{
  "vocab_size": 2048,
  "bias": "none",
  "weight_decay": 0.094,
  "warmup_steps": 403,
  "final_lr_fraction": 0.1
}
Each number is 128 + 24 x the weight over the matrix's rms, rounded and kept within 0 to 255. Layers, rows and columns count from 0. Numbers have three digits each.

# layer 8 MLP down, 256x1024, rms 0.0531, rows 214-255, columns 384-415
139067122145137088151118139099094127094143115107050144097116152136118152124144110127166124154113
166115134071145135115126145130144088141147118133167075135104136123128145126101134127142130085125
123091133150151104187093109160153165162117154124159140147110144085081088158052146134171144080097
130102108110169136117108158162138105113098126108101095133107085160127063131107117134128132191121
123189191116089091146127132083144141097154153136157097155112115084134160108108127122105089140124
146132120096185120091076109158138091104122141111067135129123139105052155094103122123107150096169
105101177115141107136171100133157142167122123182073104164147143105135143168135165129109107118131
119099093127114160115137110070139084118156109145116153108123141118104173084185127131145151154139
125113115105086144083088108193141152100145114108137127145098108137123123089150140129155131113176
142086133143081106098123137130110128161108125117132129128130112117112140108121179128171134139156
096111172082116114147115182101131122129141156112122114094146103101098176159151100132109156145090
129128120135146114161104122139141161156145137102143157131186127118092128116133145135135130099122
088143095146119123123095116135098151170141115092135145115070089113133142054170147126126139105116
138128150176104123134121102158155128093162133071135103126136124129183150153187144141158141153132
101148160077098148122160142191147134160141123097143092110114124085149145123116118121149121121117
126128118152159137125151129124137108126123141129145142093152130145119132150118163138112148119132
126109131140075135146110138142120116135166145123152129133110105132143112132153143133135135158116
120145171136090134079111109090105109139121132174128124140139137161139110152128095121098131116138
137166137121105144126133140110128114173098078176178144110131120077120136156168083126099107111162
119092104137131131139134148173132091104110161152077100122102095140138147136134160125138085124149
127086163147146136134189105131108177129150191084128126116100154173106150091085177111166119167151
126111146128164155112092129126108139133111120105140142141110120121106128095133128117134143150104
120130095121143122138141128090132094143164157134139161109176131102152092156172142115143150128100
098105094125135152102129120103145075130074141139195078141111138151147144130150118134142173141124
106146098142115138105111120127108133142113153118112104125140132147150113146131145125123129149102
135111098086141062126126129138150152082128130109130139119171136121171115155115141117155138106173
134138152098151126115138113130133107136090139171124171148155144119161126140165075133119121147111
164133105120170117104136174162103131166108170168130142099157113142111067192156143128145150142138
133124111146135137097100075140163130139099130084114084139128110182128118169140120131109116129164
157116133086150161120100126072134132120130103123148140105154117111154122124128107121164096153124
135097174141091114102143124112136170085113133123152069093148167167167082095103108123138147182083
122173110101148104105140108097127096087137135134147138151163140052132147120100130138122070101140
138149127122126096135139171120127127111129114107153107085174158092163115118145108123136105141109
138128142110159159121091138120120131140107110185117144127146156052147144090158134123138142117099
141127090113173093110117112153095155135087093126144116135131109163093121125156086131093098127066
176146140173149152095097155131102091136145122131123119120141120146053160135103159133088114165157
132162180147131130155111087123181159171114139145168108103128105064158144101099110125153107161132
111159147127109122145169090137107119162117123132154078143164107130127126135154129127137141129176
131122160138142140127105124123130127074110147135066111172190115144194114174126133130135090127103
133106091106105143141166153104148143138121151150121105131128142117079088151181165133139125174139
126143139170110096139090145154135128102167147108123150128114131135079141091113121127091138166122
120119116130094138111145094112123180113160137093170096142168148140157142113134094138098133178128